config.yaml
n_layer: 13
d_model: 256
n_head: 4
n_kv_head: 4
head_dim: 64
d_mlp: 704
vocab_size: 1024
activation: "geglu"
norm: "rmsnorm"
norm_place: "pre"
norm_eps: 1e-05
positions: "rope"
rope_base: 5010.0
rope_fraction: 1.0
qk_norm: true
attn_scale: 0.143
bias: "none"
tie_embeddings: true
parallel_block: false
extras: ["paired heads", "normalized values"]
init: "uniform"
init_std_qkv: 0.0811
init_std_o: 0.0811
init_std_up: 0.0811
init_std_down: 0.0
init_mimetic: 0.5
optimizer: "adamw"
lr: 0.00253
lr_mult_qkv: 0.7
lr_mult_o: 1.54
beta1: 0.9
beta2: 0.98
lr_head: 0.00692
warmup_steps: 567
schedule: "wsd"
decay_fraction: 0.936
decay_shape: "linear"
final_lr_fraction: 0.1
batch_tokens: 131072
seq_len: 256
doc_mask: true
train_tokens: 694600000
steps: 5300
dataset: "wikipedia_en"
Each number is 500 + 25 x the weight over its row's rms, rounded and kept within 0 to 999. Layers, rows and columns count from 0. Numbers have three digits each. The size before them is the row's rms in percent of the matrix's.

# layer 6 attention output, 256x256, rms 0.116, rows 0-213, columns 64-127
087:493522492485528533483557479510552535466493510460499516506480510477452495527510472510533480498499501499450525514476480513475511507475498538524476509483498514505539496558478497541492483530485502
101:494522497548483494478479508500468518531483502504496518470505483514484479508524501522541489498527474489452470484512520463540523500501458522491494502495492550504510555539497495511515514498518474
092:460486513522483500500491465514488491497496510502509495528509493531491465490513447523485516537501477498503520497519475508469537496503525494506511510494496493514462499531499496473501490538514513
099:524484494502486467512504472501542511535526495455511481494474481551464503471489496525512516469533511526484522493512500483502507522508516507481519492497462542506484512493497480495498487495448555
089:472512503518509522465523496525506471509444508492475480455498479488540501489488471489435500512516526487481522498500541461472494512485488519462511509539538486480506498476506473499498507463499536
096:495500516481488480534491505500489487535489525498489528485510495473486494511515527504517521495480511550493487531536479529513468499543499482477515471510486482489500519466495499490538509467502472
099:528511498551508500489482513504515522490498541514498488533482475464503488516487468506499513504545467519521565503512535479521501504501514542483503528507543538491511543518480480482466486465512488
099:530489485505495509500502494520478472501521517480480492540495530512510478482501537510539515533487488462459504497498517513500492538498475476459477516485436499540460502490549476484504521508482530
097:491524488476478510479505536500529478489497490514520485480489469490532496458501476496515500501553466474560524548491492531513501538521515504474477490496502517502550474503513498495523494523513490
108:513483472486546511539516509480513523516467474518522473492468515516537530483481516482538517494518515471510464479486512502553497518514545501503483497526504476491528500523476488499513485521496517
097:483494491533519451512450527466485457504479524508536529488492495483486516539516488563516473526491502512516448494511528500520457476522490510481515501543497474525512555490512495475538538510526473
094:519462506493519521549523513507489502527512528480487488479491518559524490551512475495469487512507501460536509516463537496514549463506501511515513499422529524520501528496486480506503501517451551
106:494514521521508485501491496503491501484520468515525525482516491478504520533525500506490484484503487545526497492481474505481508512488499491520499498478493451474537501511466508512502526511500505
095:496534500492447486481481538499516493534483492508510480495529520478507482530525485530508523500523493514476526497475542505522528468533506496451468483468513485470519454485523520492512478524489523
101:476534501525492496467500510505457484520494506563488476515512504499479490525529485438541501553517510511481484488511480509497476505487495461498461482492516475501524485496492508488550483514469500
101:482508491498516535523511526512507517472494523482526477514554510539538480493520501519540557485503504476519522499441454492535520463471509468499482510533547451482524536512483522469472482528533490
101:475492458526480488483506521487523464485447454489517478467519542482453509489475537520528489507502537522482494498517471483512553508510510479538502500548486501535521497536517498492544486522499513
100:503460525517495521488510484532511527533461513510445513498486504486506490506490530498477481488483517522487526490486510474489489505484505507524562473507490503506468503514480510502566477534495528
107:493516485480519469486543472526518509451529525503510529493511505527483490473485526499526503541517528518504509525512501509513518543496471532492529466482501501517510472498478455520517556512486520
118:485507496477523510480496533496521498497471507504509537493520489496482503468538498520502536545472505531494464524502491526549491486505503520511522514517510450540510509525471467496506514502535514
096:514521503506511528497495480477496515488533501528484525472521496511474518478469514463491515504490466501484498492523503494517470523549493506501504487506485487512464478511536536495455541480500492
096:509486493548514467509458447481506531512485513515502461544444508506491503491541505569521501542460467496480455527480516503466542478516487519476540481558486472515478496526526493522536503514499464
097:487487484491521497474498497442519503490482493482511517525530506486511489492547495526455464519483483488514482460489481489490524499463559490497495513504480529473495464485493495506473518484461513
098:518479473512525498484568540518527479488504432466505484473510504490530487524476514448469519489536506474492513504499542530514554499503523523478506507508543525523501473514517487473538493564528483
098:490507450490499517503488482455515485560507464489480497488511515521451550519474502497527470517510527508528504492490475521517528465483514494505516514512514524503469485532516534492481483427539474
115:526461501452448507520503480500495485513465535479527481483533481463467520450533504481543486474511518497485545509466493471516518510513492534487507497469516493501456531519511526499555527504481534
103:480466496520490501477475528490512533521515524489484489499515511486502494494538487464519526458519490543465479469487477499507504487568495500467513498507469512496516478511524460514512454493481507
090:479491515520491476493482455497500501472531458531536487493565508492493507495515498487498481489491533485504504471499496502508512525535508500498481477506518470507464502512500488514517495521523483
099:476502480509512497494511482499539472502517505523472492506509507468530520538508506462447503488494509492474499497451510491475527529549502525510518530545491494492481482485482510498472462517481509
095:456487479537488521500489483506511450533473534502472509468526468489565470470542494481468511485508494513519469484490484510441472541548502501537475487520445528484498518481507469509458504500493483
104:469508504505513478479469493480503474443505482495519535476508447512449470506509492531495506513503479533478509508499475524535529462503464510539539597492505528518530512491480479497484552518526488
093:493533519509509478489488544507471501525521507489536496506509524486516549526510506538510455523500538499463480478472514469509508504460511488495475477506494547551486553576472508550491504508475495
103:518487501489484473504500510484494486558484504483504482509503479499482508509525515538511498511486458510518499500517502485501537514533496509494471505507479493462507536503497500493524547521499474
088:494506442486518510472500483477510496488447527491461524489515501509464488507482494514488472498482522496494500530516531519551467499478474500540523480543504508463483501513504474530491516481493459
102:494488500509514513537519472470475493484531477534470512490490479518492536516495507514489500500483476490491515516516507502461480525499517496501504523533468521518471515485527505509467504520496511
116:519472501520462515522502457488493462497482471490547511472477491510491477489496469488478474519541468537533552516509449494511493516525480489541465495523515484457513487499486485478501488526511475
095:496512506462524525506538500511537515491473517475527518489499487467472494497497506508512542517502495511516506493447513511505535534498516506484500564472528440485529486488489469488476534476500504
092:505453532513528491491464512440519484489493522464468493466506508492510500500480484508531524560503507469555490486482481470507483490527501516535485499527528469484457491479510500481521494540511484
100:480493526462493525469471502472470527531477457515474515445524496475468476486496510490511443501489515466504498515552495478534478489484557560490472484508475496498500507540504467496488515510526472
092:501519472499450542516508542519503515469514456545504515552497464482468492545482535516493535524479497499476474489490541535498455501453518485480503486499486522452513494483494503491442474483530503
098:494479474494553467464462513489494517489495504494511515471501505487491509493486531474510527476540536486484490483501476493511518457496482504509495506542514510497511481478532502472525525488507475
105:509496467528486487555503492491496531495523492547455552551531504476478482493508473487495483460492464519532475509486478495469469496547524511523491522498531473453490483512497558533507478476484483
089:508476519471506508535474531480514477543486510492463486481539508458503541487506508529509471547495508504526455543499517538497496538552497498490494495523499513521490511519510502541558509490475461
099:502488479502543512477463484464478521500479490490499512534478485485530547477498479535490498526447498524475478474485541515517510451500492484495512496531509491466494469511516497516483524483458483
112:520506514503518506473486548494517449483549506486473496504519507515541499558520493460480531560496463510512519493514499561479526496508499467498496508483484479528536470521483499468480508492535522
107:539498498497474483453508514510493480534491550490482498471494464533497512464501526493488550502522466527506522505523538473554488475460529490506488494550509533479499491551496500506490522485510517
092:503482547513511477504457484526543478482491522481500485505464502441507517481515484479488493485468529528489457507490486493489504518500507493527510535516450472515534519467476497520528507449496502
096:478488473483527473515479505491470516473471477510522508502501491494490506536526518484529488499507486484544534506473497464513499524511513498479519468484514491439493498478548499465473466483510476
094:468495439449448472477504518536483505496522482459459499529529510511500456511506523520459509502537493537496476555508467503494516558505536494488504523483487467461468508522514492516458508496516516
095:498513500515465491526488539523500467485520529459444476495488495533511444470508459473515473518520523488489495516484494497487506499499497517453531511499438522482515522512515463494489515494496499
094:501503502555504495523516499500496526519462487501500497515477482534532459519494447511480463502509497499493491479537553519513486525467502532465537463519486523450492502497465490494517518513493534
103:533500523508483525464467488509497503483516491491569509493510501468478522506521492555514515491537503519525532509546503458513475493535475489504517470536500514536465496470534484478526489486489514
087:544474517476498480509467483525504546543486537487567492524492472471516518439480470530536519506479499475536480457519512514485536519520496531493508504531498488482506502486495463526519498509482511
103:503469457542513506479497517487504546520505524538528476475504494468540480461526517484437496501507466507507539481492482500486472508527512475487519519502512511453534501527453457505462501504479532
100:522522525470479523533475507502508502465492478535520512507484502505455481507500500531497481492517479534489490559507546487484504497458494532489534494510521456525490492446484532468529513514508505
116:506500518506533534480489529506498488512504523525487507505500515508497497502521511531551510510457536469506498488524461514465483455532479477516500525514518496525533503462505507491484476498510465
119:477522468539472512530528512510449507499501493505540474460500507507489479478491474478493477469496509513524518469524507482471472500487456477498504485523535519518486465506516492498459530479459473
100:459508444473501511494509502539506521509526491536491475465476474558511513506494528471479482545458511487530522488549481510516505536454502473486492560475521499540516512536450515482464548472517525
093:508499487514507498467490526481527493481501508485511491511498499488544448507509498456499486484456522498480514491521492518504529530518480468491493516511507481490500438524495530468501502477482488
090:485501497477459520496478478498504508475480489492495515501545490501497499495458489492535479457500464492451490498503484476490521503504541488520510478506463482500483526515507558491528428490483459
104:504495531520491502488479472515493496490479494494456490514492495544510505521512507483466490542509480492496523536490436494535555507508488492498497462505489485479503518488554551499492485492539495
101:521500511476521522489506505486484512457523492495499492475505545526493534478479538527465491505471498515495518532461481478501508527504467445480502504506498455521522531499495500505490521473488506
096:490460487488503541461449500485498506524479516508526488485468477513503518471501523482522474511505515518530519470478460450494488512518455486485489445508538487464515502503500512482504513512546467
092:530489530517520475488492512495513488471517482561507464499517516482512512489516510533494499539448540546487459479536483478470521500501513488503507468497535507503512488481541506501508497502510512
091:507456528484488460491505501450509490451536530519494560500489455492460509473475509508499517480485470512534482520500501507520463521485481519515491479492543498479474489496482451525512480483485502
099:484500509540494533480538515503533498485535497540499519471513537543506482485473492489453512509507504515484498488480522496493495539506502499521500496513534520499536525502504470498529523497499499
107:509500486530503546493460525466499497519482518537514487486495486488500515531555489457511489510522513507485547494480480509519504509494515472512458477472519527505475509533478517508499511480503490
100:538523485549524478486526501495499545499481447458501510512481544480514525512496504502492443485437500465523521522455529494515519449497493490495504506532545510495494478504535506516490471480452494
149:477500529478522492494474540537478502529462503520497500462454488496566487518507439510481528519508443520515514528502502500538486493506475507485496470546500511486513511492480490468489501479532489
096:507498518493517495503462478496485519530507508443529474516472471527491498503489499522481523468511469490536494512523504460516524468502476503458521496495534534518447524494464486474554483471449480
101:501491520478515464495482489526491493550461512523520454491467511524503530479537503494487493559503538499519453494500522506477537487450524512524482502507520523472496467476508449497501474499466501
094:458477546500502487513516513513525472491495538474502485489500506507526476492500470454495512539509514511481498482489485528451457464513514502562508553491450454520523495504475492500449516506484546
091:520489486465484537454517514526482452490485499504522505509498487477522489475498504501484464506486477474490512475495499489468496513492509479507515469516477483508524482461470543466463525513501447
117:506503472471454525521507495509509478490487485476476444490519514488528453535477478490472492479556475518507473541524494491504477511507518542491538450510439520506476519535528515504476483472537542
100:496479503500437499538490505502481510502514534510471478503545472495445480433496463524485523511507502507484496525498473505492479521530534475484519498508498515523493506530525487502542544524473526
100:471511477473488465511510504485446509535458540475543510537497516500488479500514519498546468470508535485565518507502492513520494485476486513462471518498468506431450483522474512513508493505499509
111:494534513515494492507504537493495470483536480466502540464535520501474497518499513469491502521519483496502480558541512510541479502502486497520495479484465464492471501510525472495507492470496498
102:486533481512463516480525483518491495453525480479498486487503518513499444514517488505504485530508528531475511498536490489492489522496497490473521481441464502478457522536478503492498552497500534
097:495556456508498485473501504511490482474490470481520503529487476512468522514489482496501465489484487476521523487525477521480515497501485445483549544520501472460505482523492511483517480529445496
093:488516502537529523503475491472520477487511530476498492511476503487501485496517510516462534476503508489487490494491493541490505541495503469483443521505491511506522485483510464487477504543550493
096:503512504482489603476486490528492507502527501492495540447488481499473518478496521494462482513521526519519469504480481545533508488510486491489516505508462479505504546526535513522532518521532489
113:469455473515487461505487513511565484518517509493469486526523500505504455535451461478499506495484484511509514537466528510489483483527534517521548497514489470460523497508523511506487470510495504
095:572474541509485531502500512501516499483499499516495537517458509458490508492483505501511464531501483500527483466503550504506510510465509511475513479488485519474507536511497481524540491508484532
094:473496526505491482509502498454465502473507490521500484552499476532486542512480502532500510523516476453509539495500506483521499505494566529514470490495536483474493531505524497506533481499475475
097:470461533454511512510491474519453476527478491494500464505498511536468506493497466507510509516511487471484520555504462475474485506519477509485479507480501479575520465520504526493481511527489503
107:499520475501507468548498498460501488493493483538516503472490518531510531524476486487517492496511519479491483479511502508536519511493462500530502504495530472497482487474539508463512516495494488
102:485516517555472501502489497473496520495473482501521512542497520518496470470537491533502524484498454533477498470473504548506511477517488468503503468527498500505494437495556474482521464501500447
105:520486485522494503470507514523514529483496495485497508470511443522529487467476521488452494513536522519519516488461494477477518490520500455490529486464487504493457535544519544524512493493498490
090:499469499505472487515493550519521460496505500539498515488499485462534487483524464512530498496510520454524519518502501482543534551502506513469491524517503518528494500525477517469494512502538498
104:470509506501523524500475505518489557544505509500530495478534477463482523480440499491535496538473500483496485519535487536532489521488521499551524508553515488532488487499482476512515506488464482
099:475506523493533503502472500462506501517523489496520513468531484498467465509501466526520479463485504547463508467473499535517463502519484520517537525459513521534514491491491518487479528506509476
090:512545495507511497512481516509480541508512502534528515494496501485530507521517520555520474532515485479513481509496513505534457501492478503490521467520515532490504465476454469507457493490487467
092:492484537509507464528496513512460495514495503463485530467483527511486505491519462501501478472486503494495512509525475498471547501512485492486531494417513480503518488469544494480499468513488511
105:522523507490477492485548494518464476506501496490540453494516471472454522485522525554535501535500539469517490494531491479487497500476519523470511480474516508527459481511526501484495509487523512
102:481447516514467469510484511526519491464498544506492481505515462446545505500511502505476500507515475513517558494483521500506494503504486470465497503518535484494510538507493518498514479498514512
104:490509452476519513477517547481515495491517510473541510518495473508507502502484529455530547521499485513470538505509498525461513481504531462496546475498540461514488498515541496485512522502515528
109:535539495562523469535477478511529502496508505511463462520481508509451508499456494504488456451515446514473523534502486521479505521530488518481501490518509546554479504490458516485502478471467514
098:504509497508555476513518507529498535504541474540496496537497532454507515492473464511467523503545439516485508483510514510471523550459492517458445508471514501489522516465493465521500461475482527
098:484467489508466464541495511477489534511521508477536543479513466525512504468495491518495484513526475537561460503509488471483474474524475453534490480507484508519452555514508514497535498498505516
095:499527454499538533519525497489491488496454505504536487496505478488495507536519532516543499507499513514466503483502513463523486533558555519504480545466470473535499509564483526516531500503502515
098:510475519462489454500546476545519496514489515477496538498511493476503512452474516495462500528495512504537511498501472513470471486514489476514476489504528449510515502516499470485488468501488514
085:478520489484506531476536453515502454467507506505563518519501486513518498462489550489530526426479468487494497511453518478466505498496486513470530481482536486504471485522495493533518487528471485
097:517526484500487487507541506507500528479517522516485515486495508489522533486454544501484429510520543509477491496504503516486498509482528506516503464497525528540468493508511523500470493515523496
102:476491491507506487526510522483483500520454532492510469518506512506497540481474494526511519456454504451522486492509473514486490481490489496548498510511511482496505474490510525459522502519533469
092:449535454520512508495489513493481511482514487533555488497490463504491532489497506508530498505498521478484485496521483509527499505504502462528487521550516540478521504522510516499510493500495480
112:512502473498518525498478560530501479532490520503493508503453521471491530534505496526452498494478537509534492476504471521509476478538524502541511497496492503482478515499509469500478498505500496
083:499518514533484463470489527533514484539465532499490519465495478527511484472483492501489517510453523458503502515465521545522497477507462512504538470527533516516511514458503518529525533535475507
106:523518464498498514494477489495467519482460511483496560496498499493448519475526503525538477504503505518522477513513470518511473523498486487518483509501510495513478471489486494514514499459503480
135:481512517469482500510462509560489471524483500508486489481494453550516520487504470482492556487526474499495520539507508496510499526491476497491496540485496477506508532468491536457495496524499508
106:525549513508509493560501501501466464510476495502493532474483525519480499515514461510487488478465532483510483525488460530524464512488455530541508509504508497515485508475531462486541480474483467
097:526536505473438508508531495576491488521499487498481499544488503516499489488503508532447476513436508477457532535520470488508499506504527495511530504509476544498483486479543506456462517500496515
109:510477514489532515489525478519465492559481465513504511508500529506472552497475489534517466540464501490518489520480478502488500523517490481474510500494525482516491472496500525535514521490472486
106:471526485477531534518482493474489486510491530479483497499501483519512452521542482512521509491534492472504485528484490499493516497511524485467496491521515542483506512558477548484501489481535504
095:521519501511523503495498524515517478493521501469482529516502515507491522482491432496509540506480472476473499527519527511500536531460493469511525525487499538506501484536454502503486519517478514
090:496522486527555500532547476504527513522529502495562512502538504499494466480519500515520503535468506466463494502488521527463479533519527470543452495478471490511521465487491497482463494524485521
116:504499543499541484507488473465482534524509508504491503491529515498522469506504497511506469484517505500488504493506503519510527530479497527530511554505471518485502493473493453518505484502484506
103:510450455479448502516512502502519455477517518490490490493508490495503512514494494510492476482476484515511556517473525508471512512476532500491511481495495499483498525484513512482525498523506558
094:512498500457492503479462504533466483522509484500496529458530487504494518518508536514503470530530517506515470504475454495523478556512522511504511487505484539486494535509524517489486504490533514
098:498502528513494492490500488446514524515485494519515515501505479465490516529514498540483500458517485507514510501496491498530526524485493521488541458493502523490506519475508455478544477503481459
108:496463514526484481525474510469444516529500556486516487479509592485511515538543540466496495515539518502499481464481468475488480481508483501491507501489493510514492514488514523487504515495499487
106:509493492512507488505510509483491477522501504533510512458516488536498453465518446474507507486502494498468519521545475478496517508522477514501516482508461518507502495527492524465515509510482507
093:448538516497539469502509532516505490488503490489477473493472543493490512519503512445519477520475521477476477494516453536485461463506524471509507521517490516482538489512493485475468500500485502
099:500499488490532508500495508511553495498503508496481484490491515464476509492512492510487507489507494479526458451476493440486480463546521506507534479529491493496486506495512474505516487458519456
088:512492481493501526487531468473498569501500450468503506536512504489491485480460550482489466505518483494503498507466486498483491503452530490522460503504534513511497495528503470555507470527498444
109:497534505478487527497497493524510493486520457560496469532494534497478520517495510521454501531503498513482504515463494503496507511483477508464487500454499514515522475523474519529474495499507530
100:477496511502468455446484508507495494526480548497524493492475495518497498536503482514504470509501489490469462494485499489486503498506486502540528525516505545527483518519520465487519499480485494
094:488493462517497488500483499538505486492489457500494485511491502522499460512503480506503523470472533476519464479493512533491495451565511467493488532532490508430531482477521469472520475503527495
114:472527516489474478548487496470437492534479485487500508467506491470500476510511483493501482521487472506484509499532515516503478480495480498478509522527507479470495518469474458490512485521508464
102:510491521487501514514510472514546528502478517528452449520500476514459475466492457490519491487527541510490492521526495455484514467508506538531492487488478506500520516487497473517523511492500425
098:472532487472495500499469478527473524481490480526470527507533494500475489470481472460526499529506493487490490470476484526437494518467539489526509508473502511473511436512475516497489511528542474
102:493495547507476521458493511477531468506485525491501513487471509535500509492498549491532502511500506502530508467468516504494516463501480513479472479529485470511470571481516515479493526523522489
102:479527476523499511492532505519460474510477518491539520531510483556477493513502495530459511483437487493519555519508534496481462517478497526524501495528518520471480520505493516515484475511495526
105:520515516485475493511488517490492508484488501455568521500455515516502545512500507486535474525543490504501503474478533514530489516504507518500524527484480517524468527525505466493531493519436520
089:534460551485472498473485524513514507515502496507493531496506499505501522518513506451500492472497486484543530495480503512532467508519534476499510472501517508526457470453545525472516460465507495
100:430535484489495498478483472540503486510512493531532491540496463504463494446517475503520469531532485535537509532466500528450517505516532485498500529539511496502517515527522447540504509510490520
098:457459513494486546479490545498495534484497566519476480523524527481482466495525485499500485475482465504518502529491509525492495473479480500473484551480510527493548480509470465490499498516499489
097:519497485498503501515511546555499495502515471515454476469493506502520461518473497504480537455488519503528499488536533507447483533520490487542512477536490467512504504488506518448486483491515519
104:537519509551477515506446496491498496513483500507474481539475485505507480492460508527475464497543505455469498493481520498471554491531466464469523549513478549506532468502470507478507527526490473
092:464482542531494514515498498470479535488498492525504510510521472462505493486492481503513533510507498495481468487483485506491516527499458493494535455492485504490475501532515448506517482608508464
099:501526507499473474564501527549496501505479530535517462512468511520521511476493537502514503541496511534503534506518488474476529527534507491516510498482491541512500472557501473489503505501488494
107:511487536506562546509487483495510514485484529500469480503494508484535474513494523502522464490473489497463513485519484528476515453498509446471529525506507492483477502470505486487537524502534480
102:512516523490468510492473526457517477538532492490524504485490542496525514482489484504544485483498495531534484480482499539506471483528460492481485494490455524510509514544512475522503457514504507
095:511489528464477507501493576523505466499503494509477516528492494484440495494516493472499486485515488538501537518542492474481526442510496494491511468501516493513504514516493511483516515518514488
093:512527475531505484503484484502477511495505544498484518480480517474508498517545513487480496463513505497491480448476483463460531483509470480476508490510517541516459494466481467538453495521491498
099:527539508488514555503517500496506494459516487529489476470491504529493475478491502522478497476467454540472484534516519549459549503495520512518501540510495533500533495532497496479455483548487525
103:486527491499456508519480539520506500444488510508502512472513504498477464459502503497509500521547475486488472548535467478496473473466501503501509503508484464527479479470500469470509512527522508
088:500487495506462508504508519515512488494539459484496472524496498529508494517480457499538501530498466487503531508486527538468544493519488500492508556507523488504533504517525491461511492538511486
099:491538491493530473513514475531499465512475525521520461548525497492500530515515486529499526520472497468535524535468542481491512447509487486539500470522550496474496509510491494516502517476466514
095:490539501491527496473507524502504474504477500537478477499525528516514525510511509471471514503456534489489552459477500519446538516490528495497501507493515506528542512506521471505482462518466512
100:494490517537524499478495504514510511511458515492521471487468525494487525495482476495521488516487510503486470464480492454515502490499525496475521479474488530519463513519505517486493524523428521
100:538509502483522512492480480547500516514497466545455508493461513523498498525468489471460521484482483541453534530519520539518504519538543473494464503455488530452541489531500485490484492526499533
101:500480479501540499458468507506485533502508490500491526497490504513477489466532529486540500538496455493477483499510509531527497492476541463502501517476475460512515519505502505530479483459513440
098:497513479474475441538526489542475534513549534492521497514504495458531462484474478481512514502507481487459490509516521531475467523451472496453474510500511513530522466487479476504530505486498524
104:499458486532496512536478550460547509504493503513495495539497477512503521529513477495493510492495421489517483506466536518530481479528561502555479459518536464489517480510477513495539505475489515
097:520466527485466498520501565444468518469520551475523516480473462469534499532492501473510491517526526533500495506506487488517529516549511502516513469503480498506522517535502477510503521496537489
108:479522541526563507478465527485506547503507514499491481517483512530510560491514476511528558483498484476510494470496522538479501500461510488493464486495521516466503480530457528498496496486504520
099:461458524509475494484493537502491508478516529499513484496457520499523499515491497500522505495535503504529499477522500462519505488507498512496558487486500532483510540512500506492527486485519481
095:500512494485504490457499498525484467482496517489484493502502493538516516491490475478502485540499491527474525489538494540478509517500520514475528438519484513529478526509506501490485498547479505
092:514492482513508499526485462536461524431536516506469521535512477526538468504489504539479506488483473469484467462469490494453483500522454460468525476486477505474528495487483502498512518497512470
098:468527496478512502542476472505490488502511513493494524496504500511479485473505462470464483489508495521551494478524487495493506520502485472515464513514491515461525457501482446507499484448531474
103:491502492488498479482479468503500523490533515494502529491506477523486486476518514504460484523514450515504504501460491536485480453467507526494468485515488533483460463543507494539450492493500535
120:521516481502551456504466491530511496442514501516497491518517491492508499495536516503488545513520512484523544498460462511477503484500518488499492487490474512538512511520473514462483524482546515
098:471460497495490519496514540476529463502504505508496485505482473532467509498507530534478501468500496502479479513507463478490514521471525518504538516464480528503518496514492499504508490498500483
091:503501492446518492470525537524529498501474479510515515558512498500529512519516498495510536480493486492525535505527486535507469468513514500486513468461485461496482456530474513471456515512497515
106:523491512529479500525526490490505524507485510512499509535505484515460487562482501487472475507551501462548506457502497506500514516513483540463505462472507496487468506465477518509504478499497482
094:479494494479474510519473533490505530484519492475483522449530485460500439501530515523513502492492471481480469516489468474482463548488470487474512493515507543480492470513475496490527486536512511
102:510484476492513494501469488528515575480526499481496503495464498486516460477510478504504468467527484454535502488518444499517479514481500494521498433527474505518481478488475497518508482540511513
107:494490537488483449476482482516517486501490512542534490483482475492492506503523494476546538521439504514501493507535513483468500499537480497497497529491516495498510479517475488460503516507483499
101:489529523549505524488513486486498503511522533508465506464485549535513489526495513529463492498481534503470483477479484506466553531487484506533557483466503492530528492514524527482510506512489486
087:528507516485474536497499461490537483465512511517517517513494498497494522494506510497522527469487493449469493523529500521494482515527525526490479540485523479521522550489513506515512517490552498
101:482515474480516505487529512521498519472519512535503501518495458541477513491493498499500514480498521523514484478517502489455476539449498502511513571477539519486514508524487496526469517517496480
102:527485463486516490533484499494518527517513527528509489503501523518480507418533515508524461476555549503508520509522471504479462543520523508522490468539512514492450515520507504484497486450493497
098:467516532491502533512527470525512536477493518505497534484511491496500464526528486518493488505511488507470521492463509557504500477455468529491481512464535493467534472495478501516481537514496483
105:535522521497511532453503553524480465461486505513490498527453505510481548507491515489509552526440526525519485509515505512548487490534523492483497501479542474494549504517466523510455501495519510
100:501486465518503453496570482522483522465521490481516535515489514474501509526486499530500505536501472492527472511451485515476500525457480488486524505495544489445502480489470451526483536520469538
105:472528512498484512481464505535480496556518503536523494529508542498477503491518479528533522528480481502477511529473466537488477480490513468502505498493536532518504494497530519507472502507477525
096:442531450501502490466494494486510503477496501510518510518521498514489513490507476514514507512520531503506511522493503498477468461508514469506498502560487489487501532507540466495476469537504505
106:518497469463501527473508481512474511517509505487514497496497545494542531523516526528470503514511545516478518451512511572534497496468493512495525527480512521483485463450506475526475474475471518
091:472505532473503483517508531487512499536482508493510505521510528469516490477493504531545517451498478530515509470510483494470474484509524525548482451509481526491487479483486474483510510538503511
097:513439544511513506492515504538513496520495525473512517499452496487486528509477529504462463521504494511496488480482547535530486485523492498498504516486512475505467538454516476504524491518470544
105:518507524494518482485500498516509511512521481483485462505482539488529499501502488481513483523464505440498499544448483496474479498543503491483499470503541491512490512471534484524497506514518522
097:505515497454485492514491471498515465466512495472494524475512460540468495482460487518524527493463520476518507524508523522566507497465502486460506503482548526500488532473496495486514500498470526
105:501485506515520468477493539499526510485463528482477498477474499511535485510522502445489515496497511489490497507508516513459480461496503490500547517528472500468516544452469496496500482492475503
094:533490505478523491520499490483450510489498423495481498521514535523487519497524503497480528516494447434483464504494488443537521508482534493505520556505515503513509491486468481484462518467494491
111:479518529477513473509522530521474508444461511454517504476492535457533522526494520479492501526481530483507458483524503532518497441485534459495525482510515499486497478493475489486521476503522462
086:532472497561525518502532485504509518510501510514466528469503459472472524456477500490480463523478453505502520482508518485504500514502504482463536469512525519532505506495480502512500489508518492
108:492510519495488518529497527512479506529457492524488489469480530488503496552500511491490487501493501495505513511483489485503511494477507458491516466494518500503490534443523476476542521504540497
091:507494540499509456516452486493472545513433528526498514477520485515512526494516508463504525454485492488484525502484492510506498516450482483479503484522527520479476502410471525534496484441479482
096:523492515505492493484489490500467525515495471478518502465518491572468515523495472503485495507523459501522512513495468488525519480498491518503510498505509533511460544536492496498527543513489503
111:515499480500518468501509507494518500514491510457506475525500544463499498487505467486519510478434523504469510480474481500517467476529485548531507535522504494514515458489471463479491480500519516
091:525480494510514512549460522515521484498519480485477460506439475532503464527498475501515521497544474472462508500479488480492481476530514500526477545486469460513464494489521513464525552494525476
094:539491474512485527471448494519509503550517522479547465490499506499496512494480523490523524536519500443512517492495482495475486464475483482505478499507498465510447504474472521483522449541523458
094:487487513494488505457530512469514535486461499491525506517484511524503534503485501512461466492512432523512487484514475503492511496525507486490524490548488504463467471495501500506512506502533498
123:503487486508491474492507488439492516473526517472505480506509470483468487473514507475525505482537529480449512466477511489497511481484510540501495503479521480503468479458537514514517496475443476
103:487479510491478498490535512466526509483517481476481529466501485506507483489499484489466499523455513510491507497480521494460551513533507479475477501502480506535507489496494465512497509537538549
094:499470485475544511494554456523502497482541455468535519454502479528471481501503490538480490498524515470513468507527544499502523496481496492471495513517524522520525509511494519515510539460537522
099:497474498506513504476554522494509490487525536498508517488486504447514473526504507533510484532492496478507503492492489554533466469487477484485525506527502507526521468503509495482480467499516495
107:486485519518494485474509503527479498484547497501489490496534546489501524496484516499487512491472500505523499510522492489487501517458494485551467519509524545544504463493483455497506508477476559
105:511546487548485504476476457455492483527479520476509530494496506535486513490524467458489507534515506468524505533462487491498523534473481498483525499494499491493490482488503548512466532554482473
100:538532547532505505498490495493477506522505477484540506518492515477471527466500521534503435510482497491510509465481495499505503522527525495478475513507521479508468518488500528518494517493466499
097:491494503477517482508499545487502487510499489505485494487495511552480519505483475499506496504527515503555482472516494485488461448469491489519472492470537500496477520472503462518491467483504468
094:512509469485489484490485490507489517494531486512524463526501511467484487427509512507531519498525526502503481469536503516502494438488484473454486538494527529487511490535490504507472529510484479
099:482524477490508473506501492491451470495490497473514469468512473495475481491534509528525512481455469470490492482531484497482454472504472518476527525478506501530471498438481521470525545494480514
089:577498496455510506500473536508459492528480502512530444506481523499491561514497530465476500521537480516530546509468505497500508537479550461477452483497518548460508462493524513522438477478500499
108:514480485495496521480517480516515514480536488501494533467529532481484485500508463457479546514519481550513487524526518491452514539510456496491527516479494486526541556507501506516520495544512500
086:514540471507517511492471504523504501529485485524535517536477526506501512511514478537528540530571520502455460491518505457492486501463474521524537516510466502486494498516487504510492521493502533
091:547519502500508519473512499491496507502504540532522509477495513499501525441495546507491502486508510514517484486511534501522500495470513525487476472492486529510480468502515477510481515489499504
095:540498504461499494513506516530505477523516474544504529490507526480544533453525525539475461505500475468556490511520477490484522481528530500507509469473464509438503527532510509507507501524501453
096:494494503511434484527489534489496499541483520543460486483490505511504496523487435508494510475499480510452528539513466466481545505507497512514505505505481491483505510515482526464516507496497490
093:489520485493533478506483592513482476507455490519474520472507521491505533486494468503494465482472512463494495516507509506516526480443500496544536499507551511521528472529477512535490480500482497
097:465490491511471474517475468526532488499506526465494520517549531455491515507512483473476498498527473498510493483509502534484492517495486494480490516542504471515490501444509489493475520453527483
094:525497485506496496494535508519538519502519501501497485567531529467509480511504512483498457457497484487490477476505494493489519513475504506462514494491527494510509469504512468521482504513481490
103:464490463478478514514550500548536511490533515494456498499532481492497459467552511527472485483497477504465504526480534453476504501513482533490524509511514528528502544523523500476520487492541465
099:528478520480501500496512510480528554512487478452470527487518510525521493484490507500457503484510551484522529524469485520503546507487545451503495523475495513534496472497491479477498506480523531